Weights of a small GPT-style language model, trained from scratch on English Wikipedia.
Size: width 512, MLP 2048 quick GELU.
Architecture: RMSNorm before each block, no biases in attention or MLP, untied embeddings, attention and MLP in parallel.
Each number is 500 + 50 x the weight over its row's rms, rounded and kept within 0 to 999. Layers, rows and columns count from 0. Numbers have three digits each. The size before them is the row's rms in percent of the matrix's.

# q: layer 2 attention query, 512x512, rms 0.0305, rows 0-46, columns 256-319
# k: layer 2 attention key, 512x512, rms 0.0309, rows 0-45, columns 256-319
q0 080:633484375582472600579497422520450395488513488541401529551491477511532423451524451555482458429602472467568616579581450507486466517472534541536615396404461514505443542552585540524510513507484497
k0 080:476557532536549548497560538516610501441506606509527513456528521521506516557518469478559499426518462538599417360447550523471534500510492491481464515490517515465553484502476438486533627450504465
q1 080:445524392451478527493514541566399513588425525496509541527543513409519509408532519503479523477517559444476501525489505492488543513433483474507427394502513451468484525593515537472462471451531495
k1 080:453470447395567585469493467463528433549525553486552482547483494480526509511587605347491505513491486429528479567527523479468540449546535604488469451443446563446529430436402516477537417403555508
q2 082:579628648513471511509484571546523417375544493436499538404481514572492526582529500533539454574446522481402535469483404528469409548508542473475511610521511497428415480520556445582510515458477406
k2 085:562539582541573475468478580485521495534556474473526564512457515533428472548451439513499500524527507424396506409540548480531545515488453560521489576460576437567533449482500561587575553601455525
q3 077:458431413611472498420521493538514552415456511625436521555498505531507562443468531488582448525524503455518550512430565488493455498577485514431546434520565491503519520476581443561556489458394519
k3 076:531504443455524497483559550464526385484506485460397528421505462540495573463537528470521492442469488566588510521477437518461470479432552410522491556391426518429546524461498543520492495523456543
q4 084:529462494514463454570545491517491505504525488597536476430471515449604481483476490560474490402517528458489592396514514470547528493555557480531589413515483468529431409571515505563589531386476424
k4 085:470519424458520566587439537457503523463574462550543579479552406499494536507519502456609517495443553539520395549596504505431556475457466543485481466539495452394497520511444576490436511420510544
q5 095:465457388531516537568581425485421547520385532594444492534497568432619495530516533487509524473587471475535513582529540538499584509505456483531529490491548481481636517433558479501471539466538533
k5 098:496546445549507480444462460596467489525435616463478503516558455480507578405480502532568471408455476441565465542451520529501478464451532501513482468478496467459535475474513396478519444467586506
q6 097:475484415492502505469550519539457574488520485620490536469521555459555529507461534538510423476583553474605492522470533517532516477460460473627605449509523459517567463497485432512470521425447470
k6 118:423504443573473474508501456462568562516539479460592367505522488482502585489492554548534500482425526504620521622488446568473555392462534556484445462527467426414490497473487556487455437498578509
q7 100:444414440483539480497519429374533573456473481516513490544485578507549504535547587542469494467481469494536534550422543527454566486497468492455454416512528440436509519453556511440518483452578528
k7 085:470527475521430433491562491516496553583466574460484595524502513428522461488481479488465388494518517480544537532493485540492433464363482556564517508542445478499446504474544414465516471580488595
q8 082:529534480460482596474503438497510508522425521534471494606497513498473557552451532532544458577456525537600495482495570449546431558491539446456462509425584466560523447573438477571512555511432429
k8 085:537496492562481457508575429412542528458529463458505515499560504415512429448485505435488526559505599467503530504459516522510451432452456494486550511538487422473466539536459525429499489462481436
q9 096:452425371473501435480417528511502499556545574526457477496451486448458457483462465545474537474476479547508485492563518584452534502486464474432488523482494467435530529490479480549568493605548531
k9 113:516483610471539506455488560514489507473592459507475501508422440451467316414498484391391486529501456528378556502565564511495483556425524498510562455496558542566457554497500433463539607559476544
q10 098:501552458581539495650562424587497505476414489554515558487609492470523580606466556497581531487503397567622434510469489467495534521574437468452474493423437441483578514431538518519531573410513484
k10 105:628526544501537550486585440511556469421471477520462508540535533504538504591547450572524529460525510435518469467507526396491414522444571469537541555572527520510484465472508588431423528532421476
q11 098:484500451480524458551404513405536471452474497514522517511609591532521503487474452483582465467416474523555556493490394428407435588437532518467457514499546520533474542490486563396598520508557532
k11 114:559530593541533462493500492455524472413545480491475531495490511423471356510504452440450518511588539499426521458502518528534511546487514543480557541540441551592477499511423443445525524525467439
q12 095:621541556468427578567579499500519484504460481452499565473512411411554486544444601511531531550507567522453540460451507444498448545547446456552532513454482511514410410445535451537566566490436533
k12 122:458530427513517560461525458466515579605418501479524509484598446510516579510530451552524496500480561500627421545383530645532537421461457468481441466469432354432533494484537583515509444392565492
q13 108:451553445535554521455500475421459593601455491573457488503604451516527588493475495585539500463468538500563488580428491515420477467453565563525556588508575382479546523565458537517477487429519487
k13 107:509482537483521576452500488562464455485543544477479523520358515474503418481548465356459517521509450469373524512543531506510478540455537576444504561480534580562469483515414512434469497527430411
q14 099:470579453519476545475504458443488514512424509476463583458500516502506543527457525526563471489529531585587459602480434390476457565424511493553415499433501490437498461557511548436409497522488482
k14 096:460429538476440501480507546518489442510493528458574482440521430534435529461545497483461492524493474547519465567484473597524452551519460510484461469497497387425504454545493558489480529555526556
q15 098:497588366517564544474569581467560575516458507543475482535593542496473538526524477519536625464522540585542485607448507529568497501502503573485523444508529477472476532483465470542580488452527438
k15 129:605496588565536497487455516549436503419545473461450467523464537474450511476435478511466458517520450530411495510495512491537458617510561557453560527555563569627461495500439486475563482633533478
q16 093:460549566544493454530432579487480485472484579487525451447560383385497476363506435533463475566528544550410461554543469437569509498473433503489473485423466440499495546436564463623460542552476497
k16 100:591498396547458474482492492551524574577538455460483531425495464472406542423502496594511465573465445530549481512511432540514473480521511492484533491537478407566371579470625585572507482514555450
q17 094:582527527501517524492555442562492556481391464504537542452531481566502506572592536506477511567492446540473463499500531581470456431445525478570412537457596450410573525540526580520391438438513490
k17 097:479573559494537513518499512463452390398506552540477618360554543456546474446524569546455471496444418541561612480481479456571467571492466539486512502439571553520533545503518512478496417500479561
q18 086:468539497568510509481469495496512489561574408465520448520456395542489524481374477535449476454499520483449448483546442444489479574507500518499543471507420487590536456466476429471477595476381415
k18 101:448452597477488474546562522550443527582556459556492481527482406413461610515501530530550456469531474509535565552421505499460559397500445465511393529528537437501587485457508554539441416495537485
q19 092:504488526545514409536497429485522540450508465537512502499496467481592567458482487562468459527511515399551542500385497542498388492495512505508586527494561511536571524453519496378404475514457556
k19 089:484480478429585628636423471550464526540396542495533573478511630540488524557520444502467414509409513516537542527526402427482498555485563534483470612471434481537567558526462463519518556533394511
q20 097:435484472536475504472497479500520489497512522546530461523526556547513462575486497503528446434425474566393468478514471476494562546491507452363451521516541474515423542460534446488435529495487395
k20 099:479487507519520440468478477493575562488513441492501454407499444443529492505500513522478512480522456551508476520448605542586437565467495482497466524564499505479442483466502421510536595497365489
q21 096:514502411468544521489452449484505599538561525535516534519428534411460527479544546585502503503535562450501445526546517427519516493534539472509443527462477486491492585484530545457529483570644413
k21 093:421492426422537465511555506543439509474544547455403390525588527522538439398431535479415421523481495522527454478549502484499516440558491543557602486470473538496413535494423562530583481486458578
q22 094:494552479385590553513432551492442573579485571579402562553582558516559467566501541424565546503493428517506418434418502545459535609483607549498586565538464517584459539500511592508585447472472552
k22 104:541527495486506483468492522532547455448471475438530474456453500503488335465520467544513455429484479490409464476550545543500460524363520454537531500596514520496484478444398500499432480556479472
q23 086:454503415385509462455407472461551489464495537519436483469517564521561506464482407428518504531483415487486467527488590544452482530450526519459586471451622461497497482498471496523539513513529522
k23 112:502386438470433492537494505461436518576493476482491488546471428499478612489532391537472571557483582443478615557517478549510575406457449451542422463431476507469570493488553530602415568410467546
q24 094:518581499477453520553509481560506513454431493470528494596554565427543545464526507502461487509540558534434469507544393502501444539493447450475485532532507520499430514449497480428468584499376450
k24 093:487501468520512491481507336431497470430594543527391523454557485454624644554446513520571473429496448531517519445392495496425496551485573585511460436494514499512521461574426600529451494523559468
q25 104:377550487503495492581522529477608498508482492547455447546529465491441458623581516429517554524495486560508483525479537509512553543491500433532486479422406446491467502484549502502431512459560563
k25 112:530617525463575441488466554432518569595590478488463530452456480476482498488538435439554496494463423532416523480579470448473497509425460451511462491497515588607605508471454455639488524563489497
q26 096:556464526533520598562489578513576540455520403464520434446418488546558510568482527556442528455480535440470453480525541502483493440419451597560477446535522465486433422496473449508520568565460435
k26 098:566512502460405545511545587469514500420550571437521464469476477553376516565577452514479527527521510569524535547381457550492515487549453579433536564582442351546504515502495423422476513445535525
q27 089:571536466512473528446609562485479561657451502498561468471533505487462479466575518525523541439549456513556430541457460543573549485480495426380455500555488492627464567605544514526527495502433524
k27 091:504548541477517486471437419509500527449607549490453491487423391576558496527500569443542482458533563537456577502536461567423434489444539517527557461488480466534423501438456495494433574549550492
q28 091:491442399479498676544457480637408434575488426499567552534534492430608495465482577382457474517583458538523516511451520434502501546521510529513480471525566460504538465514488456417402515554505609
k28 095:514452546529488595499412539546511505442473483541441473449565436570437455563609503526519423482576546408491565488465626555453532524510554464463472525557561482471656506569508501564394521447446423
q29 091:431437508534480534578446488492463466622488503475516485569629562431559595566516537471411477564538505488483511508516427553465565418505506469534468527502575523443519547504512460579555568416568516
k29 091:579436530604572493473470580492493484511487431453498493447518519475490471589559520485468599502463535476433409431593555532497526573407578441433437553553469488461549615569523475467530521534487452
q30 106:560445505552482530515555614530544455377514496492495497558528494599443472491425496504481453422532509430408571425493450424509486519592522507440557472462449502547406446519553507422506545508413465
k30 101:535382545465443462448505504537512491594422529506514572458544504562493543531469577501517464603508526441557484583459474591511552475506414515509421460501493439492561514488560476527461418479583456
q31 096:508475435521487517482494495569528510512602511442487458463435524545422486469410546439509398517508494502444544431530562476467443527517627534516573474572510494526607511471464501516537522504515415
k31 093:503474458483470510468433524512468496529391446421582444439516473545518398432519561511554513510572498519612499520557522505526540455496502558525546472490455500567468436451449516549477532452511500
q32 093:561505562477556517550530514509440491467532541500461447422481449542542514463574614465473418534520483548509525494503523466596494455538527424492382414424477517520511475494461563611506543573571508
k32 093:521534450500490452577457528520486546513590435512498458504448471508445549554504467518491449453438474422473393538516393459503545500548463443505537389487521488451550485469446452490540440534472439
q33 106:571483522490448488454464460525608469465448503503451482462570506516524483531448546500522470452524483510408499530556476478501446556487516565501555453448524567489500480552516505475466531466504548
k33 101:411517467552447550486402462495508503454526568485569501492596438533557539537551514406454568587436515432571545580465515511554498448474521502554417437396570459499578525514438445490442446456581440
q34 093:532450536548505496503504539506472489474504515587507536527504486479473508434628484446455504579551568511533453489478534525480510437559444611504481451483404477521505551502544450490561573517563530
k34 091:500484548403500492523507536570477394414586513393427474489418523441508512530457446416535562467466454479470449492560578489530565603453537434505569580521539485414604448503480490561483512468465358
q35 093:514560516550567397556419494509453408430592512539409525482554492584453458505493502569459430484471436518486536521462429445495554583561484521563514473404390480525470556580514545463504513488402472
k35 097:492596513528496541484523480549607535550447461480519470461500505558502511397570589395507504492465412560566519463471505544527470416541465476533551380534496421491585473415585533579493500588542561
q36 091:489512488468503517469463494523488474581520486527567461475544471533504513577441532536559468490515494455644476432503522547465476612390421526439476459390458503452519528504568419523442438558520420
k36 089:560595484528499543547482458575516531499436535441474457431485508486458516581570597458536484424503521538436472495541485606479498480493471501437459562590514499555436515393502423539465569562518454
q37 095:394544482519442529417468512435398438469470496636440620416579442421433531616560528516498406534494547556519480460537557541502534486433511428492481556441515501519461564433478574502450485376416439
k37 095:490480506491508394535591544559555541484554440490540513467559503416533579499554553561433438481604440490498427496574455502543538471514512624503486489538571548479487410461509548497585478623536542
q38 102:555502527512451481452444480587458449463579495587555542463461561527585483499438518500537531551512464429473547468536462423535469558512497558504609511603562546566483547564497592486430519492537478
k38 095:454526442567512559502482464553505517508438476541503491492537482597450584537521497486518462521481487598467536566456481528454562568504535575383481432446497571403500489600491486377466383497528556
q39 096:455556573497560479513477536503449522528535475461434516452511517502530558516401563549468526445445509564553545400492521463471507494471456527553498559555487485456564521427421528528535577413528546
k39 093:444431462430483497540428494463430498550433540466577435499482535394553491523496436447571481653558487542482475436432515474586530531393520437548464537424524428597452499370529564450572432567495434
q40 095:490511557539452485501498417483533531510569463559437509558481461576528478477466504503498511441550514567516559443434437543554471452399490462559585397462419540433478439465446608551550593430415529
k40 096:565428512479496460505485609539465546437361421451466587519586566539469537513488605476496547540537533580399525578482467469577418480508509512450548502410525543473557520555516544473595520552499549
q41 098:525475467550478507480502421444522454540487519590523489425465512508504550458513394511495546540512469463488543554458464536528477449481536470543442328504568543424580514451562473437556566431509521
k41 093:523543530537532394525443444498469541495522487551526556539481489577473487508510556451558507511498506489483505485461494463426580540590444498457417535480482551468501497514529505464532488527492522
q42 094:493570569437463540432507489427487519494500534433561507506454466485451363494486519522430449493538474476473426467551550541643482460461480470518471504652513476525563522469508481474503485549426410
k42 092:568526389526550442593463520430471389446586578596497559494533464501525438465526473497534508459418537469440526463550448443438590588467490521534546476457584513625396538475542518545498549458385512
q43 099:598497481509575478554429507535466523554515443479530472530486468458466426513457480534490551565508478538436404543547518526469498534477544415459439513592498502498545530444519422551486471527503596
k43 097:537602496502520488481522510483573558482543513533473477444566572427551592454478531471487524510460601436556540529478391440446541501584509544529534509512552545372501462405594472550529511418519474
q44 098:465494527641536425469433463474467494469457535463527442477537512584588500538509485485448483492666567520416534444524505426464431535446520443444484483492527575555539424558514436487681487489582470
k44 091:416398470532412479470410374419390536471533436530482467537524550455520506497529515577537521540447553578540467453498458504536541506533501480562456458486442485561493503564545449541534461544497528
q45 093:588515609428504485488431521551519488477550497437494500469514394430546454495436443651543490499458469501453485466559561470532487500559500447462467538514472517523503415553462488527399474443435522
k45 085:500507413446627471427515503513442475522546512498484531530465482538439512460463517472464456526472445420554518516395431552511490500474547491489469504446529533518577574472614556565568567521509454
q46 092:490445629578552560450438489480481442507540514468513510523460493496526547567465530509535458638481548397480517430446470513511508553451489461481475532486565576531441589487475509578408454500499527